From a checkpoint of a small transformer trained on Wikipedia.
Size: width 160, 2 heads of 64, vocabulary 5033, 3.76M parameters.
Architecture: rotary positions, no biases in attention or MLP.
Training: 130M tokens, 3962 steps.
Each number is 500 + 40 x the weight over its row's rms, rounded and kept within 0 to 999. Layers, rows and columns count from 0. Numbers have three digits each. The size before them is the row's rms in percent of the matrix's.

# o: layer 3 attention output (transposed), 128x160, rms 0.0509, rows 68-127, columns 80-159
# v: layer 3 attention value, 128x160, rms 0.0576, rows 69-127, columns 80-159
# gate: layer 3 MLP gate, 320x160, rms 0.0751, rows 0-14, columns 80-159
# up: layer 3 MLP up, 320x160, rms 0.0745, rows 0-14, columns 80-159
# down: layer 3 MLP down (transposed), 320x160, rms 0.0688, rows 0-13, columns 80-159
o68 099:490526350510456498584536511508489508483472514513457517508478510515474502563501446510480537529486411480546447498570465535456503474555541452556464526543582463475491444534512505470476497466561490554504443464436504504535437507520565483449538531
v69 093:470527605514508508531409494496513506546486483455501506493545514464475451564509532571461483505526547490478512495434496493454475453456509470517532475525497537551430581552541500497477532546427523440481514525475497457475520472525513495447545475
o69 093:521520500442502500423479528563542450536448456512515496448527500443549539557529493505475533530521458473556477584521510513454483541568530378516497533424485525476505519521518549508543509512486521477560533509489502514486461509561532485507515474
v70 097:474563457554523519556506450439483521493476539435402485478495539523501478485513458541489442545549491599516494467490495489476501463474569506537488523545510500511429563564490514424455538429481544578544463495499500433453514462500484486485389501
o70 102:531506470479543450503496560491510523546438495484529437502420515525456505448549500559532496546496498470533425470490549575503479504590480507571474524556489553495486469501521486586439525468503511495500478506483496451494489530532502545446498509
v71 094:525506478510475496528475530478464529554545559428489501532514496438547403477483463516476458506489477520563466519483487428521511484455553487454449505520570473523478395498472480497489521491488440542543421530471463472511459495433446527488547505
o71 096:519538449484447568482470534430491481547467514475499467542439460508477455586549478443505479458463456465472520476563401486466510542449488530490502532462480499522488484512513498555424507510533511509454417467433474519435501508469584542494454540
v72 088:495475536500455502492490515503579528481522505478526530495541460519429483540516463462538567433464518574488474562483499527503522448561463576527540487565440473479488457463520552496472583478509515491514515550485528540521457553531437511503518427
o72 097:532474476527497448419578492529538437561458484519467468544534552512493504475566482491558416537533575547503536570508522439491527559564539534484519453453521445465566520466502510460541553494491497552526491488550470509495440521520538472493501500
v73 089:473543452576533451482487473481491486458532479446544574510491462473454506388486489447458517509488487492520523495504512482554562461510502515465538477459547466489490450549452422581548479526506529455517461576441569450518491521560502445480450518
o73 090:523493566520443437592500446512474487466506515554519521576534436475500481590527503477523481475520565442495543467407505522496555504481458494461556501526481460471504492443516536509434467492481550490476432493486455572474479469568561534492521453
v74 098:508455493472473588531483458454552583526455478540546484463499508527588517522503510484501524544488542551545485452465532528560476451514501525485485519496486477551519445528526492574597429503423530490505472491459458453503491541536594506450441451
o74 105:451496453542454487522540502495512519459508535539492496479472598504564565521500561540537521502497478462536510497543500473479442547560538483416562537535530555466518520479497555513518523507487443511557483518509564528531374533452448474485521531
v75 091:471462463482544429465431509533514491492516455506497561474518452522489509532618490494524498467529513521447556528532498503416502543484456509512477494519479531523493507455512497527481412464515452505481514493538491504494467565494531544539449520
o75 093:502530439521515458466534449496501481490457465520461461554501456580461479528444476524498505512494480521544478483518475510553507552495497491492513503492464479567481540440478492524517491488476477575488507469464484492580457537471487490507504549
v76 090:516561523481515539485476533497477466470515498479449543512447577514515495540497524509536564460464431478535487529460481515454422561479489417451538488494499404441528538494498494488511561575533511500491517483546445488463531495507515450534516452
o76 094:451535546456464513474448505452449605488562531407527496506566479493483547520450487537472487463456468470584469482455509492518486543509522467562494504492433529428463468529455569482559458507527452575457559537507462457511530492522397532503513442
v77 082:548469480524506507535478506524527462511527478561518499532505465452481505406522551468491509523564540480468511519500543541399473511490472481502601545526550507476493509464538452460498456499552531479476488540462526529502484464440469519403551518
o77 080:419547492533537489537494454526542493490465495600474512527480406447499473490444515494534502491514503498533554440458551440422550408545547447571546487498544498478447461537456470464416509509500530529471520579490527517523513481544526554539516564
v78 096:472485517428406527546442514446498494553517507467470527516498466540485506491478481489459452498541513464525455575593519473510491543490495528493410587444490505493475555474459549513567541564549464559568557551461537586465480459477543489502571483
o78 096:575490450479443459500476573489525491491460536466491516477551504552540547445511501479580485499422561463495504502495552507474567498565492504568434457449473473488556503509472456546532478506501513535430524498481471561411540478552514486555545433
v79 095:438502501500468504538482457506451495548528547485488512499492532511556533475545473511469435417575585470556465512511523591493501491469435483560558527477501502468475448444514523512398474469447460522482429531511571428505512499398517543456549519
o79 100:496438465434536529530523513569480503531557437492450490572474589461562546523533534508576486449428457417482472535543496550564553511502437525543533497512516479466471519521478455549474511507554498493504462549391484549487499522480578510511538474
v80 090:537499401546511570496496529564497523490479493539433533547563383434508465484474437450438491438489529577543465506521529457496511456486504488540586470450535562463452482473478467460531475457502435507488508458522570517532485532511532483481420502
o80 096:497447502509479433492510505526447439476525467520476494562527541390467517513549511507515477495585512494525480537463464561564577517579501527492486477508494472569438515470477509479425463446486553460540516491522544498431538441522507464514593513
v81 079:475443558412461501592414484510487435559439543540469520475455530506474557446569481433457517462555532485455468449510497453544498531458443400492543527478511491512480477539536491464485430459500455493428481556504571500434545540462482494429609475
o81 084:432478522497549533459455507510560447518465500522499474397521503447586589487431566507609516495451472503475550509494502455532488479493487492535516491495527541458462433544489430500437441500552460420479464541438539544507494551478499500520564495
v82 081:497541350464454488540425514564513502511535459483493490554549522497480392544500517554486497559563472478536530491531431548509492519498543455489562474475495548484476450501533480504530485617468486448506489458533476499470575528505519486472490549
o82 085:466454493473464481503489430565494419453519474512532517532503477506599526569505492580470496594564495486561460486569491496482453522481429478502486542461511515470489547516521524423473493485535505474474509490450493509570500546525536534523553532
v83 098:449447563501456534540501538482577531474487517520496533469507507424503437514451459480525509485520502538544518474543524502518520507538590487478504480505531420500535521476530475387519467572528505513546581474484514513501507522522516516482601475
o83 099:547500490563457533520542502451472498485531489386456493535477555495506466518521517480511477512483534478519506477523504503454449525508504491524500467478543504485503450547526459475462511430545498540475484481511477534493549491463470447497524477
v84 088:500519427437582549543538551479526471491499522529516504545511474541489455401546462467471583491508557480468475477570545497483544521493528520514479523503440530467524463499472469424594476483519552457494464517488456519504503473501444392424533489
o84 089:497423510524443415485490491474432502505489549617457512519507431486461494480507470535484428491464511462497465530507556462493430473533478547526501507508604575490500514524455492524505430503498503454493448507474560504545575526497511486499506506
v85 085:464492452561509470482530488494533511441493491468510444532476473474450456492486478502474509497499575548517491462458494470552513447461515546492580513424426485537480465455547444521429547519578489520543486511552514481491552494449528527478548466
o85 087:494522533506486552514534420569589474585488517506506508505465422398496509504524565496481508552471468514467425486531481501535493525515511529562456535453502457444512507479471528517413517548548529439476502496501460531434516542498495546548476493
v86 089:508513492500513506482416529524430490483497517578510493469478509570444409487410485471500575489428548479510455508498541467578500477446451501513471485476525517555431539518402477579538466516461548524447511530526559570476485507486446488510453534
o86 094:444444548521499466465492456488497456451539467547527518441501499526485518554540554590521562443562529502551522518439538494513495494540500505447462503479560501501510572558473531512531506512437548417477463483555568594503553464521514528501469415
v87 095:548469457472533531542557555527556388530526500492523504484440471451458541520515416470476536511546477545519491496481472490557482548434564446486517604482508556441520436521546527502463524540541503573518526497490499512582437580497511446501442533
o87 100:475484468503487490519535479498494497492541575438508527482546600518507507505503465582546388486473492507506471478478481550533524464499486550575489472539525595468485466525513501499440520439495505418472449590538471490521503463501432593421553439
v88 090:436497424480525537501502431538468509512498511562496531566599482448545453477432438477547486453460504488479441529510509514460546481504548522537534458523519544484542526534440525521462430554486532451483521456507568537506493433528501469532409492
o88 097:486467511577488500550505507479539473433487484582452523586581518489460458502578520540470531554535505529518444604556483552496492486507467484530488501607496547508535566542457478498520492488534535473540491533493522450514528486514520456492448528
v89 097:531452455529582479571462503446508459475566534567435476534540459411480510487495534503447537522568550540517455499521500445555496570512535500461513522401490485501529478537509478448499456413491537505478493536483582453514559414547525534566527518
o89 096:538462488509439455512504506538480451533493541522489443574508482482437555495433540533527483480466500495483485438467476534518508498454475478529515420428482513506511529492497501513406514565504526455514552525474508543533553518504456544545460463
v90 098:470514436509502594531574512414420519500511565471427538489480472526547465499455550497482508505550571548462451535454571526487517473522563535491468522497540521561476467463527512523517600479489457504513474529548463472552559485494546487555474473
o90 097:544498478476555533482532510468431504507483508535520448605470521526504476515530481577476428533514519424450498432524458486452562513503535462524514423509483493464470526400459486525525559494547497522489451468451474474466507513456510511520447416
v91 101:466418507538464545483438455492531559512468436555492450485520501456543488509548467524489476494406452545495545506565468493478481572507550531559515498522542488453411482531493484421558565568521504521541437461460484448529503537517440483527460434
o91 102:474509532470509472524497537493556553480465535535558481538513460518494527528558495477479538563558506476579376529536486494411454518490507509474569568469551476499466454565559472531518536519528465522493448489448517408517432507425591433455567520
v92 096:513549538547504496438626511530467561535502508473463463431465493528495477502460487448488481469468493502504543437510558485466481500537492477602516546507520524532497538465522519503590472545593481528552505499531508455555515512453520427457506503
o92 095:503478502527420519489504492467531503441512584470467499501487569517498457473404491475498492509454510490586486439505443497416492470489537575518523456533581478502479540516467521455521471485516498533527537491472535458488498454433505493475585460
v93 084:547572452444558494490486504441519461531471494428569563550497480515550489502548561561520476500584476537510477510443526504542507536452503448482553483478445460524525460434565498520508541554488513436432442472501498459481544522522560480487520482
o93 093:510511545464521471517490520542475497519586470464552530508545487411546449530501481488540472561501487473551502529446491539515457513436404500520518509518476594460503456482468528479496488458406403465505561486476482493536497537504528539504516485
v94 085:472508489527534490547464477499554483526429522550474489538468474519462495546454483414473444391443511517504428532460483455574499446553501512513491479520519498478524524470444439460498524483461510597503572501499501472510437444500528480467448469
o94 089:562532444534502511532532511457509473508521497484491471544523524515554509468585539464588491512526475496520510587463508488530472448547463546556494500539514516461533495486558520436506502426492590449502488498490464507443543495480484501452604504
v95 089:509524579479496530482459564464460607465482445482464465469490515477504486540483527488499456472498539421546480457514442513477498569498474525453472506541471488445456535469476498449553459531528566569562471514566436492505547512492532491581555461
o95 099:476602553546438503438476497470435525536474531466551436577509450502536532503508459491469537541507500484527457490518556395386538565490530507462521506450509504508541520520459492457555484536525531520470499487492437490518494517466480445533549453
v96 097:542515515500522556556418477438533501573490500425485492426574468509497461431517486444501547546462569541402485496564484463561477570539404472465551504497552499505521470538542525530470514515468522516501510449467467443456462563491562500439490509
o96 110:459495502508544476430538477569528454525534486464473436444569498546476535497540522499571457443522464500558537408473477441508480506555470491482577531541455487534523494513487461482435497476537463433518471498529497521468472573503458454477497524
v97 100:539520486529534499483583495470463521489521498501527499503540474628463490469435492507521503594524522520450502570437502434503422487489493544577532474444518520477464502439496422453451448535517515475537434541494500474514495524351502495487497483
o97 097:514430462436496487502475475479456555432529529562480502449499489457504456457477495496517525490499552463401499458492538537463488531554456523478531447484506430481538562489514506480491484524552534475454473476492454497504513497518534507539482516
v98 092:515488490476514566495491539500518471502457464452505480496490537499496527473549606396513575452475544463482494514503600486555553530544492506561511512557495533579562499532509502546546516539548466479466495512519446555475531519555611471505482509
o98 093:432471527519447505479533469485527513463471496496474512519497469510541531478502515489450462487455492471477474396477520385514447532497505498568511450575543480491485533427439515473574516527463494529490504510512523556494481413508473453562511510
v99 097:533482532558389379504502486477497507516510415524500502447511469513547501497548542518520510439514503507459488450561528535426449411515489574469501552511537514483453509549494512441481534494478524437532533501510490502536579432450441536531466574
o99 092:563500501450571498500496436512488503523453484513525496511504559513484492495458484489461539511488508473437440474556466482450543420544517438526554549498525490480532564466508578505553478536481466502471499509489514453532492508433554516560497651
v100 097:452491464583481437449508544498524520500556518448534504535526490544524485481361521501496449519480389507539558480412514560421460543491497402517527431560514516499462529435415496470444488544545500462523454549499486484480479491488473471521544544
o100 096:572542486486488510530471544487531517496619547528507537507496454527529496514502491478449519520511557512503431505552493500482493493504427457509505490456456428478545449528475509458485476511494532533569532573515514442556561472477539520473528474
v101 104:494447486525600447497476445500470505511484473533520556468493397502532461449458506503471560491489499563518499531562490551484516492518518513555503479554444534469545535500442482520570462534548458524528489479499503488542531439562458451481469500
o101 108:572452529474488455559527411421473482418443459569502532535524440559463462492485460508470445522450557453521381503533512463544499556442505486519525523489527543519526577488472496497548537478447577523473490491483520418503456511404599462492502513
v102 082:464490465428584488514502533474473560471557508471520544466542557466463490577455485492484534500485405477542481490483489531531480473459570519469444564517461463494428503504592491517528522547497546504466482400461509527519518460466543564496495575
o102 087:513553534525489496471535541515501485469555529492532587427448501482511472551479457519526540466549535542556505483499508521542481562447497522488552556433490487469477490501502535521454542484493492436500476507490498462536588520515551507517475527
v103 088:527478493447562463531491535496437492504429485426520499505573472523542428526468552514561442455480464476464506510493516514499525445513471538502520408543426525431510552442431511467457452506487480486454531503545416524454547513542548494501434491
o103 087:560486487491585449519470571477440527539495451462509503524537425489517556514464462526467468509538549513533503500518513552567507564508419445469433577595458532462523517469539513454553440488519447472582466431540488429518497549413499465536547513
v104 084:465522518458465461531497541436500555493517516494508523513443436476445488516411442462465483524511550506560498506555480452519434417511476571438523451568427489462490486498427525439463486486513507536536541469456459524598434496477498508475472473
o104 095:486508477466549519492544535424547452491482478490478470487525473508478467488495532468536552567446501494482499518547499431535534476557555578534495587521401435517523487425453541465461465516569516494510507466488423527530567488496452525495500544
v105 093:495511469494488513514521511533436584462454515475536460525513485469471526513495556488536494515590564500518499456526559541566529461504525467500481493564545561492522472423491482519493492564461566437485531421473459490561506457491481493522511606
o105 100:546455513454578490472541539511474499502511478525486501562442477487595490556451491479484524410521491466474550503475472475506474492501411494483498466549470480519446510481524499482499511436506512519572487574567482456582555462538476502522453490
v106 089:521497419502537541495545542462439492453572515471494488539449530451554511478534489502515440493522489501491525494507529559549560503517497525493411482519524536486475557520540499479497491468517512515545472493477492500500470577532522530511624454
o106 094:492424509459458545538514554484494506529558525499516449490419414497498559577549430551533502505481456506540469451477435493503494502477514450461517530427513460451441472479562537493525538499469507491502489467468520506504463529505476550464484407
v107 092:458552467455436533520512428471529501459493475471452563496531484510503451539551538548511520541462550477417507571520421479483487469466500568510593504475527510540484437504495501574571501539504481482428437542504472452572513478519497563516541546
o107 093:489483504507512523506500445542532470454400438516446556527518510410479533483538519470446568524544560472482515557450496558452546607434536465418487439479494479480551548524480536539571478435507503525534450489486495540517470529513537495476476494
v108 090:494571508476494513479569503507522414486470475461570431463477504495484508562570481482579452509596506542398528481492513492609447493549547500476498528505491592549537489482568504453522511480585476487483484534491541497503505509498428524512548516
o108 094:482491520517538532529531509475541437529475515526472547443419505472485508544534477477557468556485490554442514435466510533413470501510500496441522422550514511415529511484538453521497550416520491395478478484550455460547441504488520508489499467
v109 088:550503491495525412528473417488530503486532469557532490447522504498495466518546507466464475542559551486454512447493538513505504512590466482474505420465476483510489426501489537562478484379554504428452486480495522499548511503556592503493498487
o109 090:511532508549550425524501521561504459500483451533495529478561478445510509556516565420500515486565552520505562481508531493518424548505526511494506420506470418508453521508519465465489466497506457446534530444486477546473449500503469532497534460
v110 086:456514497527558468513537519578588496509534513574507510500534450469506517469545503500488484466447508482534567519476489549523545532506576574481424511407470537518511535577503522465571529468495570480479553534523517534471510484589545431501461514
o110 097:547528509503449496459505496495516545531400518538512508494474487553483487442519564446444453464510459461441557550530507564503526497442524531478506510538508514467529505511529479452477512504436536558514492509573528460476472508593485444483500506
v111 094:420453460473509448469558500429491509507606481568531509458533482516515566484498493535513523489461485439507514498522476472506497488520507533487538431494467601529529557544473512535535542551500559506512481523525397464494499494471508411463488478
o111 098:500589537446503492538515521550490497528554443505498540444490457575521488502550562511433550564527506497569471538517450545524475496516525528458545476509478461501547543503525537538573618520464560518493541424428440537520457528490431467548558508
v112 096:550530590494492511593483516483530526557550535534516459482501510459523482488554488544561467532486462513557493500422513465503509527475477527526419490392434455490531463508504549594530502473414570502434545513551520512499499481510569565561516406
o112 100:490493526544520470415476542482515522481433527502510463470535545470490544512519557537545486490537423550486599506522537459519465525504478547428439469500462556519509524519473450439504513531502418540509554491566484522517548546511422485492436428
v113 089:502438448501475490559541550513499585554525441564516443505461434455510420538529511452470562483559538483460467522578531507485437558537483466485461493557515478491437558505443471516488576544495462535548495459482503516457517500452522518460465477
o113 090:485475506425527472427512502556525440446562438536511454498527511569496493502470440473560491537595520563505503489537500427467487487543511471536488594449461513558551497506435526470506545557490511473507525512478440470477517478475522545470531528
v114 087:504551537446473436545497541456540503545533490481453507461538458487546497444539489558480514538514542470497486498572509540469521583448483486487517537481520497503529521523550456539477500525462511505516539524501510481492487499530484507523560456
o114 093:549475470482528467506477459597458532543512561472482448507546556478502438466503422515545529472472468432452482473520545521502549483473532457475489553495555539546594502520471487506463463506529434494588556544552538507446508478549468445489467487
v115 093:500490532584441430512471500520404522471439484537558463544543493510476515581416483474479446491563485563482532499537617497517468504434596562495443502487455520529504563464484513454430515517514528455499556522476483519461395517448524521431440526
o115 106:579491457490429474499477514454585464514483493498496606446520528468511467502486510532572464451481542482499538595486535490505447437591510472448467563540472523502528500467565549543441485493504487495514487539519478495436522396554522570540523542
v116 097:515485467435581498531471451420506508512546487469437559506439489402504413502523484513529504556441528536530478481436508477534461466498519495470511528496502356455523508481482558479579538477467463535503506432528462484465487571432570489511547399
o116 096:451505499470440456449472514439493534443537511471470534495461522504457466524572515493531558577435391541487563512473485536497568619449525484573547569492535494484487410522457547487457483569532478505552519457486480425491492513467421559509485535
v117 093:536569526471488420450504526427559491486490517539517441486463498495519469555460465502546504468489529414423582535449520555504439472504523512467528469480439470506477550536607499487501481505634490530514519449501398401547507481519496458436551432
o117 091:466552481488560499476528516447519501550479545493484532398526489472479414515481479518460548508459482469514506498532475549488410507494528532486512513446495532417438529550541521416509477490563512558557550415499442511549455491495501503505520486
v118 090:559454447472527495477504441482481577467529464544473525502532500465521476602480452500437523508534508555544458474509515483561482535483471503496472428532494479424484519527459517478474442458491547545568466454512463440501523535461603462496456440
o118 092:502516458395539506476513494467430570490551514511531467439526514501529533581464488529490534548489550472492413514539526533539453505487484550534533541473442452508424473523564531456495528568546554490489518488462486447506503514510450565530561482
v119 082:553456425529561531481536507510502474539495489426555495471537533451499511539467492550456487519476466572537453492497494454523534566484476511506503434566619484546468498484520527553551461445509529561570502505490408489467453592407535533449471488
o119 081:439569541511486555570470497554528470537549510507473464484442508510488489492460564528501493597492446504472500515447540578466511444474513507463550612548458493580468430456561523526475478523484470474498429527475582515444507467539527555560529506
v120 084:424468434475507493557465456436462400468492452452435556488526498509457501457505544521439506452508468593503455526538475534484539459444474479525482566577500529510519518438541488479485552512505562507521581461487524480467414440416511472516511512
o120 091:601480464448573485510574472512543490551502530521485516515527465571514552509476488616494506501434536516517409535426433473573512445527487533591534543593529489493506495498493526545494489452531566428453514507471553482538546476495465509566452507
v121 089:453485543484519513576568525465458458475537488503514532421552460507523553521473501479518488477458541509515442555535481494527507446569479469548461509471457550444511594482446602501510525536511492476501540534546449496587471464542492468520558477
o121 089:597485545483487500480487548489442479546413488503504514461450531544519533493533497488456373478466451519499461499490473484525505542570539536545519459520499474471531490503450559510607574543485525555499515487470465449459453543478461420460475421
v122 101:510514495487482513477540448523498548442488475546501466509493526546488592512507451451486556495587564530516601490495556525467521478466553504479513503471541557518461573480496452377504511429532548487490437457463527495520469459468479460407498498
o122 105:479458484498495490490523538446517519476451482543466554477477498475539471490435477516478485467507590420477447528477549494443480464563532451495498447523591472482395498504582451480508444433495511437448536517485545504486454455577529545510536514
v123 089:567623431497481468533406509445480519517539498581497472521552507500467485487494472446513526516530503449543512544500543484586579502470464497485502464476461538491490431586551426506461454502532484536492557561500514523498506522575452503511453473
o123 097:523499498461478431520433483515458497528474533511501504504535496431494444553524472474555505425418412449520470558488524454480478478535544564499452468499523454483548506521505589495468422491509465475410512454497464527461507498612511515465532459
v124 092:548505465443532555518496576512476514517482526502525467405465483473458388508559484507473548470489516496557504607489543474509538448543464508471471464492480434484500500550523522520596518395472585521478518543536517526455536405485497511534476493
o124 089:488464549430489413449573496500446537463468536463536493467463503457515467533466535545589471537537475485512516427472599522547530512526570440467474492445465524513468484521496502446534448469480562478375492480506561483487531529482497540487538442
v125 092:550500497525574485534497489541448454517540531568435442552540522508561528469517483509526465502521446532546491477476438490569597499486535516566522511541470522569555496519509460433550526498461510486484515513465515476490494532536493506541564516
o125 094:532485593472503525480455499466502437453523494475507565510542430543461490498442545453496503476540430578544510545537497488559470508522495474489437479475486526583530427472518491568483512461493469470518483515462504515502547465597501483519503477
v126 093:466496487479522519480539489455473485503520535450569441488491438383471514479495553507527458483519518513519464529480503500472513527456450526541484411466495569472453423512496428448403464503569538472430460465500480511468561546473553492487415497
o126 102:489496534467581481534542512509478533512570520497550446496474433423502517530574544534509470574512449530531475427519488448435552433518533479505524500539446482484490452498512508498429463493552442430525458477513516522531533569514489491531489557
v127 086:524475517511490539538486498435483537466526480464487558598585514544437498544459504515506462560567492472543505492482550447479551552517540434534523501483506549450518544446455553509497518479555441542452442540563566407452551497512569451490423553
o127 093:580435532469450487480446528548479472582477507506475533511477535501516497492429415539518415540470507526493476511475493511462450529480489488565567435560471549441491506478479526520518435535493516435483522526422513442488535600502504555509539426
gate0 097:494545473533502569488469421477502477447470493468452478534454481528512459489390464519435509472437464524467499430437439494567566458452521490499516457554500468495491493514453473552585452505541462517447559479510461515497547549452517548484499518
up0 102:603542547557543426546545520459458535507474511509483467533587504541486509524501433520452543534586444441504437499501452529561511522515555471495525478441565494496473518466540481507532507463491473604510459452498506501495482486503508500507516571
down0 100:446435372444496490504470548515438454552456535513559536478534454457464490490541485496512482478524577603569486490579516506469421458478533500510436554511486506520533475544539483494583502556491532486569544554525564505499472496536525483416491555
gate1 098:516517476515442509500458471488486547492512537502455566533487467504503506470579580532482493492488481486532471520529471566500500471414484541475455423595507513500602507588512480444483474430525497523533445542589584512453460497519520482432493533
up1 099:512506489574468471533503457537421434428529478518541541463422420482549459500559496441465421516518502505544483475479535535512483494405477506570503489542455492401516510502500514485496420451513503547520480478503524484497525525516507479466538486
down1 100:503548468473405558509483532563504539591593467507487517524513485519514471512501476499469475485516549517465507530492483514467531552516566530469528495533521434552548487498471539492563554493494400581475469468540457464461511558455470543504520591
gate2 097:535495577445426486473406517455483487521540470507517580461569451442545500570519476489535509493593535514535587486538447575459510584444443523521550484470514540469523475518536508461566487504533492469565479502495529524516463501499449504441465481
up2 085:512523557482501458425491534505511511539524471527488550556558484464496461532495480496537398467532561465589583507546476562520464538451545458467492447476570529455497462523470510468520549488551507480547544529523484516525476545509428490473523484
down2 091:437491483522521505577483463458501489475416546499501504512479513505533524534539424622478560499405479530492516512463545458603556459487498556537494479495540497475492532503538448527455559540449561492488548485515534514515459519504572494483564519
gate3 107:429524481451594527563509544517551537525508514483518534531512478473510469494525416410481573518534540466502493505499438455417490544455470428469487517551523487458487483564555482458538427489497534562426513570460428480535508515474489475501492553
up3 097:497433482438523585497486515562568497493515470500466526503482452557483432462560535466510525526620518471484483410510499508466495529544408442492530497436478475467455477509443505443528474435502563481501473528519519561457450518502567485500469472
down3 102:537516446555525548486482479414474479438497517477489571525498488470502490525555495518399492511488490471505445482504463493525518466485560512563505524537546467506496435468416455441500525516469465534534474469519562486503498480489499507484487473
gate4 106:526453461494474453532540499567398544493545465511496493472489469509488520423519512461479500556516501471487454514522544567545552474471445504514460452530435507565514442479500544598476512484476491478494554508502517583490486452456515560580529488
up4 097:492486529516496475443464538555512461546487564527473522454482493505450515478501550498499452506456524488515551496509519532505543448534537439556522512494505446520493461505513521469481523495561480471522487480552449468517569542592493450439477471
down4 103:554507443557521468485481529454381530514510509401568512479521515471523535466481522484496466528526521482481488527528535529592516493509462587459452434493509592516553493485505481466484499533487517504500524545592470524559510459505497556555526469
gate5 088:598476485503515592456544538586492452495566617520403499496492570465538499490480485420487549515544453506384467509501516516472393477485459490498521484520470501539520519399452464478532460457490498496494519506512529481470481502476476513522512476
up5 093:413501497489527463510481493454518529567503460522533376514503407433493538509523525533519416531474500431577428468528428488486550564548541481498500443509480502429450436549491470522476534520541541512517458517500457545494498481515515528519521472
down5 094:443461468495572524512505512529568539554398506524452496498465521481499485448540482516493475566488505436521445513457467483533513637470511495478489476479445539495483487438509513525485453501528458572488483474439470511550405545547526574574501450
gate6 112:564532519479507424573493533435500550438474478514492504535512503494450452498504556440539542466548506481470490502503511549494468579498461577522482535512479488509466444534431489539457473523510545435531497498563461552495459580489442502565507563
up6 104:518484539456490450554501481476488477430484549512510430532474496518481516515440531464531570458538443467435524490412469463475534550527446488544495586534473466503494476519448494470521473542512491460483460477523470514465530499474461458523475527
down6 103:477526474554520608402485499547472529565511574538521516507456491528549496509533544532520473570434510508494488560593526501536571475493568474482468459456463499435576572467529525483492480513498481516512505560473541461529479460468486494515432556
gate7 111:542459458558551582447437532512598462525506491475468524470460557531510487514501544542512475499465479530532466535444474562509611518458484505583523485499480563491554520479470509564425517483542533466496445478491523533449521523543528463529523470
up7 106:506523491527446491466524449526480505546565512469523434440520481472497495524529508548553464520421437502472525483535526551562447499487522545510430565556472529505484442556480490504433627548485488521501551541557516550462461417549485569511444523
down7 104:520543494463495493563529483393574453564490512546535546500477444511482540523475436512469484492472479564530471485477518461534517498498475524505453574545500425508456379540513494561485563506457510544492573520501506524500510490497531522501531513
gate8 106:461543508473530512493533518536544600520512530485485471517522490473464495500550491452534583436453508433541542443571523451420492546494495473508573468532439443506522522519521525573432453514462491564499517514557465510475533506494530473525450501
up8 117:485614555567479538492594581495554520464463491530475552473443522437488495541562447436530516475516481495528465462509448558483435547456510478488486489553475431462384535475511524539561510477513514467554508502502525491455452516415482485439496472
down8 111:464531582526490525439554548466554552436489531574465519466459520542475531521505439455509509469530503512490504496472566573549505470509485547498526474453488444441451540451513447520513535433578496442555410498430485505525508457443481509478524499
gate9 096:488505408508480440483507540522508565546507523578508468426566551498538488529471456466543460451505515448499551468495441566452409521547535456509478555542474575503482541510541503504509484470436514524536481526513496514539433537491470470469558564
up9 092:497502510533492471473545515459530508488483520538534516496469562510562413586469483501525436448521508442488590452462425578489419524499516487530481550516503508515466552489556463510492488428399516535498509551493490549484434525497530525477520520
down9 093:497481506524536504461482445508522454534545450469493447543473511560494498550434509501545491497501495511526524484509542571508551552417532529553563510536521401532462442496458515594436379508462550471512521540465533479482435526415555513498536417
gate10 100:561504476531568497539489438486546481471460529515478542511479601478497520490491584461524516442444462528484501508459433563445471510588506475543508418500482489469462526481494479483467526467544525450496556553538442548461575471512444498529441475
up10 112:554522500456478460504436485484537399491552469483546542546554510480493532504479605558501518438580522482514557497488533555471503465522467503529498492498468520541534506535472506491462428498443457477535511546499511577465578469557460549501453523
down10 112:457506459449467536435523600468517515497481504534528512508519419533490459511522553565545470509466474475500524525582430517546467485432539540503465516501465463537577459517520473570525445540482511450572515471460508513505473507538538459518487568
gate11 091:493527542550550525483493531472485451554451550528498521513487412535523447499548440445600507502444415510483551510557449505477463462436518562482496554492488507503509436577519453514500478447476513467534551471521531463526507458484499424583491461
up11 100:512520557491483466512496496501439521539522469516507483505407513589478507501542518427548438486444491511527572499550512496461526460450564545461471575516443468473495525561465540542448533525508528459472491446538525596467573453505509481608517507
down11 095:475522518549509439533587547498474504497501460545540461539430456542507473506572573418556470431438493533442539395517481493538523459505500570475490516468526502486565443476512521577499572497481494535495494540534526568485561479502437498533534443
gate12 081:509553502445527481435478507479475483526538570523462458567487558445501492472470555562447474461424539454492502535478567466552482521479467506513390451474515435490455471485486555521525558518506513512516560471470468508473586469520470551509535440
up12 096:463449558458491510622448511453485496515492474587473494506536544467469470469461497505435424517454473424532472511500550495437458493420479529524473472447558447475536512482523558502504463462447520455482421536533498510566542473558517461461502518
down12 091:455422488543573490463524489453552552471447520487535483538515515498509531492494489555591502445575483518526460543485544502546527537529531466463506495563462500480506473510539504477484477536444443475484560532432530465422489577488516528473533542
gate13 098:534568470516405439482501496431490520430470531452477515499517526613520473518535480500469523504570440529556609459503465514550542500505530452429488519561491531501472527492481519497576519466502458493464450461509517582505443500542536520471534534
up13 108:589490471534499483466529512586476497436514416508484485600469468450428464451547486517539503596439522467465432473485513507466544549518509473487538481460529535505536488538526533518500455463503514506518531432523475515566468531471579454490580551
down13 111:496515528534496546478587472456444484464450544470471534462470564494480501502499503470470507562565460520540502457524467512464524478500517449452486440502434517499473513416492506567551567422520503425533472465435499539477435460520569466471498532
gate14 104:556529521496493518535487505504470519453503519517477537416426442592430471542486438459456536590427458514556493481482633543517546459492486569514487509444474481515474502510516429460501556567570453448510544474471476577460489453525485558563505508
up14 102:503506501477506463522529558416532545439407440500517540517516464412468542528475482511475538498480534517566488537519498514568495552471464456532457534476504515502521473468535544525500450470444531460550525477507487426517484472449528510485509561